Each number is 500 + 40 x the weight over its row's rms, rounded and kept within 0 to 999. Layers, rows and columns count from 0. Numbers have three digits each. The size before them is the row's rms in percent of the matrix's.

# down: layer 15 MLP down (transposed), 512x128, rms 0.0704, rows 280-296, columns 0-127
# gate: layer 15 MLP gate, 512x128, rms 0.0812, rows 281-296, columns 0-127
# up: layer 15 MLP up, 512x128, rms 0.0751, rows 281-296, columns 0-127
down280 106:449450530549572470501538461477528490487581531507515494550531506434491507490530512554543460483483539449465444490511496497531502456489487439504493527483545445491512486428550506576506588445449503546473468565504485502498559532497443564479563524478518533489498456495422501421465524618511513588481428522415548529480435488509435508426485500516503514572488481468563458489484535493499527507528
gate281 104:440484470469514521488452478488534463483508517453519499489416581535537476451509535437528532488492504507521469442425530486463436524477543468497467556488497526479399475531460513509463479491466492437484443525448532522495462466558519473532484595453573526531532523546467530592446522513568468512530503418472536465495497426520532459461505513501521500596451464505494544556432491494469437435559
up281 104:513498521471563503440522467527462460516521514529479463519542488495540496495457466445558522452518522508528504511593527512461510456624539499510488609466546511542509500408573585483568584441501502535465530418488541523478496527509494477455458487528539503525486484520495485447480481561488572553448505527536440530551551466539517549516552547470512549483531498475446503562448517507518563527451
down281 103:475457515491478499519550530484545542572532446533481508526494484513539464537568437486440470563538502517508529540430497542495480509459469421563430473487432484452493554582497531490418530523521527489598500505462499504511523417497508503491468602531565539526474460548413500499513478479565546469506495470478515458501521435551457477514495547452544482502492479440483484523436440516564438516558
gate282 107:473464486466506430523455430504502499521501517480607492474465545422575505507484507507557455517488434509503503483557440428494458516501567519513415527499543539527459466480516578517507477497498566437416482485517496499505528569487602541493495563518522534560507541499523499453482515533422489557465483479502513497481566495563452461493471475522398453470454501458499519475533559517469587487476
up282 106:507480495503548527532482527497535478465491422551428530470435505516514516468503514484571496505504434491560559521528419509498474530474440515516469456462560497482497497469448425536429493459470463395484460574514513454456504527470503455438458487460568471473485568439455466482496556493500548508492509506497502507536599453495478525434470566527461531539548520536531384488539517517533535558450
down282 101:443529519449432497604502525494497497479497516583501541520535460470495491461485575489499526514529469491503504517531477542551523473518468504519513458473493474471414497489507505506500483485451484535534478478530512508489563459466528461463459490555506525494526488467454577513498524493503601504514462570440537591484520446549538464543455482668533542494507546529463481383413472472520491499489
gate283 096:517458523499493496548427551610566504532478469515497488501504418472505488441532473440457576472489524445474529525489496519446452488481507490524503503531519499560535395499541473541498490497478538494424456443546547485400548531515480455477458470465439443526543509443557559513567521526542515423498534530523457520531547530486472508495429491424545475492473470540516486476444497592465529482529
up283 101:474501543479540498430487527496448550525472469517520521529560607556566469386550442459431561466542507522500541433467545498457493471553475525530433501499527540507556500455579483524471463515485474471509553541554479461518470514499514493493571448528535518509472559558544555432472568495523480450520428512477549474550466450500476522443475510517459499422521439480462505507438477489495487490457
down283 103:531623574504551517483514547471540521442566586515521469477535571540572455486497501499566432467542510518535478466510555552490546480481448494487493480443474506483539528539513533506536523446516511467450519519535496549462549498496508567506550467507582603523562507438518534533486456523508505528474468560474528526552546500504474499592470503429505493556481521524454564543506484498558481567515
gate284 100:490506506447451471514502520521502422458486545517498523411449466576482466458519544505517528544462439465462529470506526514452508490526469432605414519510472505553519450529454567440468562453520452517430484494499505449480470564547446538490477511512519449494505465505483500566547489498488465549496500545443543459574499476490435449486500427523489403479485426531444541508436530509487465463454
up284 095:501485514430487482493481447529552443553490463568551492452542469556456531439555492490450498587536481460434469505466530537485538481480467502538456472424447498506421470483510525420488583434536493531422435534505453501506445514448480524474497472498562434493497472526495462525450474557453533509529471517440493574511516565449476452499449526513468492460534414513459463463541492508440549480480
down284 088:586516492516463522540459529485542501537460512469545521538489501507516484500546529474493512454476464504540501527462509403515473523492519470577533478504484503555569537476522484510549534490564479513463490497481548534481524532484474558468450485504532446551474481436520552485537547555533498471496435494532478515456532526561571552580600511512445559555511502434556466572587531520421512501620
gate285 106:526508449388426512511489516490528523514481460549513466393523468555510471469507450494502489483521529525489523474514522502489448482516480449494503447387456495463482521518499521564433503470434498449469560561482561497486449491599521549481488433506597567507421545483492470558479539513561496479534574504566443469532525465462472462492436507493495493532509539498489516495500458521488527458420
up285 103:588404500550474516490511498554518519493577472490488471469452503539454506506420513458501574489517470541482590487499455505543572561503406519507458456547460531581518494530508482548487501473521459573509478505501507521554504483515496503471523515507496484597490486585513465440533481454477573450441501456495490519473452501532436456502485469483489446474536475510532430494455472545498558601558
down285 100:506454480416504520490470536500484569514536509505489452498480499515560509566492484526465556505519546560497558476436458528463475485486549494493434456568510495562436493498448502503532473479456515494468451543418501516489472437516500487402468476525533570478437477519491493580515444528549467515560503411505456470540512508422550396510531530506496432518462542473437551500542503571525459447544
gate286 106:466411449511479562523485531521477392539525540503528521568495501523567459513514412448591407476488504530452498574489505448522432480568504469453467404524468437474481471480513459518504504526490533532481531450476553535458505439491506514534439494468485499556482485519587478471538481442483477517526501495529508466442497491468557533441504469482512445579505494480542516488478476449429531444524
up286 106:540544520517530453538517537454487509433469509504496432494504545511483533521457513472425491564529442512437498479430470495511521566531527489509516491473520458556522466518539573486538488537544536527499540536581442494527530561513470506471500495578532584423599545489441460578520505542557537477496500537497475496509521512509551494564473528426580583445460517530530510533524485522561567499559
down286 095:492515510506498482415477475452576497554547533519480513444475512495500516564440443549406486499452524513566483555449529485539539462530531524472594506522555440571510475474469472454534438515503522504491502504533548473460565551503552541497483507463556507505415510538501472561542512579429487468480421523558484460483476480478522470558483561441488482496491509419476498466523442541542563456543
gate287 105:482440504481540502490500528473478498476379494478533449565535583531463525461552506514516531485576487486411506428470503463479516499541464505576576548486466555470504459540452481549469536432524529480489493462517443488498505532504505475537475523452581552518502469496464551407478525522568511541467549537502478492502506409446533463451500463441575431550453466479537534522516474502529494493438
up287 101:498520524495468499509459544478528545615505475530436568494441492494442541479563410474464466511512440517546552483456462552462516464417550566507495558504475535508538497541491441553515408539509511540504478548500503492430508502502495524472512529575452510537498446568474494477498518495384559418501528541493586501516490503472487485549496543545516468488506527524466436434519502438512495453508
down287 101:496522418518596478466451466452564489540445467518420472510544541534454516444469475542571515479451562453518589520570546493465519486525530499481573446540523476519518451472511481513518585521531495434491440486580473449480478488490516554542460527464497524493491482483420539475509469505500518511492515507489457603462518534557490500472477427514504430576476510473453521522565524517507530488569
gate288 100:445400480486440483596508515544469488478544506467531497459555433560490476484495529457517480530473479443438484552423453575425522530478552471400457414483443468510473543476544524491488481482494564498471542514516502441540430525529538480538488515466460512540576523526487411540523480557523500463467471533505478551488476472492444505552432487484527483520499427538510485505492549540431489498481
up288 106:507542524547440466532413454510468513510443475473524487571446502478476529465495527517536472494522486564487492522505446467552558490517539491542479528513595448442563507467526466547547486490491447521548485480500477480508498513434539535537501469499480481510537473581526551513537448487523451559544539451482460505520446481512499522449542492526488452535441465473438505597411485405490505498638
down288 105:519527438489489481458470503437597478541576533527507498448515510517555586580427551534488527419541505486480446503495498525475543531495495560519475496450551476530476463545484522475479550527496529469455515573507450455498499563512573530471463535570515493497551434551564526491501472431548508489496531514556447458453486447542461530512496499562576576470539470508502530480512483513545600494528
gate289 092:516480481500504463550524574544573519599511491484544507489523438456501516420502471504469487541507497455461491487500445434478517541538480491464410536551471505451479523441468540539458560474520531495457513463495613485460484555555537489446466515529520452520545428423501474586496514526506506467536491535468457511486553476456555533523471538497486449523494471464589428500492536542484492433414
up289 090:506432498478477462566482530486539534507466499451551478556438455468516486481510539504437471545490454450473482521483434477525458494502532505484483508472540454434544500473488522579542540484494502528465526405489526477472483510517522540537414490519353403501477470441495457580541497489481433542545440549526504485461512480519491604517422561547518534490505481456515472511567515504507533471530
down289 090:437476572546475490506489503477477499519494495543517445481543457539438519536528554543457519529482431433495502547539484465495509480452530477520510540402490515398488483475456492474419529517435546535418566509516565529489507458455421487474494432486438469484455478506514470502593507495567555543517443542479503495433472505568555520468522570528480507505482530493558505464539545512468490487594
gate290 103:456485474433501526468500541557471480489481511542510516498514555449488543471540462524520580441422502487482539458541498524482466494469504511497447510462462456442408466534528529546497412500516492516436496462571477469484590462567560447495522546498516485447472480529474497447572477529518528492460452525499415500511449480485543519473506474591509556426510374536491508462474501553462506437487
up290 103:467509524518518545495502468498506487480570552507442480529454548437470498576495481546548477458473501492505533592654452542495502516499540481489540524566581487543492537482503517483517502483398470597504464479392517498421504518521446502433492461467480482497514562471554520500480440512531491516541510552465531525551451444445516474524517500513448493498467555509536462477479556449508546513468
down290 105:524418408440516460466502496540515519533490395515521475499533528542513478540503514504431501544465592491440517433458483511515473487451509471444493483462538486537516509475499467522424510552524595488522413503494498473532449428486557398463538575511510487502462435545438527503468468478506530459461439459479538541481515543583504501449503526492520539481514559490507466478472570560516464528502
gate291 096:445550446512448468605500528480499512469470538454515510445531507521514466484468464526431493544431520536493417572475460394456542509527431486445490528492468507533400472436515560582486496532433504486475530449529561413554561585527583491537541526508522489481485457512559506482513514555505523507510485475466484561536509474497514446486501464550536542488484513506525529518456519533537534496521
up291 099:486507464509538509498527529528547457513530511555486511550515552535455538474507487476556574376492508545580509496473573556488505568444428468518520446493450494548476477540550495492500531434514446616521515520535512558487472494564469503569456489493581434506509509509517493542492496460527508483433474547465545555443429513503498537544428483480503602556515478464491473537475530493505484474468
down291 100:542501461492411468522489424471457388460518475530495508455525532458473558475510469476506385542452481450489488547470564531504528466471520496506545557531438459575504512418543527566532504473494534452503444531518483548516547532510517540527487497471499489487547498517593470466561520562428494514485478506500526588469584493522545493480480507442513526521527483502496527578486463508454424555485
gate292 100:468481468466529515509457526525450476493399569487576440516512534542458397513481513497512473503496541557475490429540515476489456503474552517540435488475393482545472500467534520454514416463548506515471547481518537520495561508559566476577473469461566481549448532518521514490522464556501454517536514503586466485490481416576564487471461538505552509473512490550521509479479487551464495579505
up292 101:544472496506481473522445489577471451526465486501493485494499507526537572439547472471481489555477555466508500453498451512540490451449508459493519430434435476401544527553546489490430531551456489444457564483497504475423464512538438449520478511517388441480555537522481556564482479491543567508471432485549498514496522502522476514549510448503444518574519519454543521434570504538559491499469
down292 099:477534441503510491482544531443488513471535484523442493543520479391531429558468476479548480464434549502537510521572549456509521478465452502458536543554532457471503515448513465401497464533549487529481475534439473504508456522481543530496535559582475451451475475511504592479403512535468496496455647510523469503520487499561489465546466454491527460494499542486549463512522487494468486564521
gate293 097:510524454475475468469456475616498430536516523485509452469486557507467590546491517463503498474531506510515474587548574511452522562507510518460522425453534513472469532508470526480462525502535590504467435514569503479495499521492537542483450541464533542591412471493477476557529458494531506500520560595505486534523428424491531478493429567436506530435492482485470456479499526475475515460536
up293 100:433468519524450452510509547434553543491555458481454458455506497554459464473508497502515478530493396500487516467502456547452503547508417517545471542513509495513464450467469452543523420451591451530501501497529514507519500515582502516429461486492518535527445513499534587471533552481525451432457513543566470477464485563467469506518544551513532600467522489499503454495502565487438524401483
down293 100:468472428486467515514581581485533475450533454517529513585535565548611546496485521499474474520475424555513488509519449497545478512486532459499426514492486524447531506498431436504506513470444470512435511558413519463502442536538480509478420504503457467560551563468514471494535560539491477453538481400520529522555472447487510558518463482491451432506523544476485510457453538503458519495474
gate294 098:489531534497498519446451569459536596427486507498503520509500514491522496492505494457479528534517547482506455463460527550463506543534443439464538475491484577518490460498484567505543492535551607506583425499548485466493490562487516569433543517481612520501514467574516509480501473516543480538558547498492478515536483512551465469458546519504530519555582447415555526568524494524461443454522
up294 094:500501550470486505556489517514544533497570510446528477425510503541479452496490542503489504502522507502489476489497463563466505487596544444495595537487579518556583415451459427484486456506491477485503424479521597441471473541522556528482506527480474553525576548587494470473527507530476459494534518581522471496568479560508557453534530502482430483499529474455563508505474486546541462457449
down294 094:498447473531514562599538482424511565512469549543467500561508511494494536466519495477514509490474583522469466545462445479502459566410380571524533476525508466446480468474601477499533517527551560544525502578517516540434418502456493520520471453533450509546531483531489480509486492486571513475505483454485557505419463512476510475478439506507455534487467503511472476496471516472479482591548
gate295 095:544498510523488505517510544448466505558480550481529520505471487479507557474477507468543543526498560553474487603405523472489426530460415482498504523514507509466417461540564565455502517461557515495463460497477504485559517545459490484488509549419510426467499502442502492537520521454517494465563460541439548429471454589483579456454509502467517427474417533537520560551476484513517554506482
up295 095:457466479428473470505535526479519439490584461598495552514509543473505459507524448499480529490525514491442506495492472538484438551482433500489505491517468559457484452562489505544508564457477488475498512523458456456560476566458447424474526490485483509453558489549395548479535617494469505544457550515440514509488483517489577468423513502492515573518460523507511546531476550457447584460484
down295 099:527521528548539472457549480431547528472501538468424473482507440471587537516452532418544438453494475486525551500523468497540592487475432505583562536513548512496485450449453519487513499457514564575501475481487500492497532540496484556477532494554522524463459535462538429565435478467465450589469530524547552477505533502472503493529555567469518488499474457474495516506515530470535446426580
gate296 097:545478458505475524502484517509584472513459487499531477487537512519464496525517459554478408512490537461499513425539524496409502494549508537498517431534478550499591445550547506529554546539548502546469457450503538530443549552530450549542530515454522521498513553438546453544451479517490497499417496483532416524511537558441495517508476545482475521471515472417546514531448611464449553532541
up296 103:489469503502499593481499544470456525469529529456549468484562387535415429447457512531537436501527483474458456593523470434486515494520534539580555468481508494577415529488543476449500427532573464549476477500503507476563570499459492463526498487499538462504530457488531533436508446502516484496548549490576451525467542454476489475551470509529540546467521545461491511505496484483476558516446
down296 099:523557517461549545520555434495493482480527512494440493481458519549527526534519446524522532513519467431528548485503448504538539493490498598533561471466490472584525502455524460501467469566433530458513477545496474415559422555574523542523559546511493521494467615523453518536551504494489512525453481459516444539486432436543492459441584491502510469517523453508490466484499478488581474515435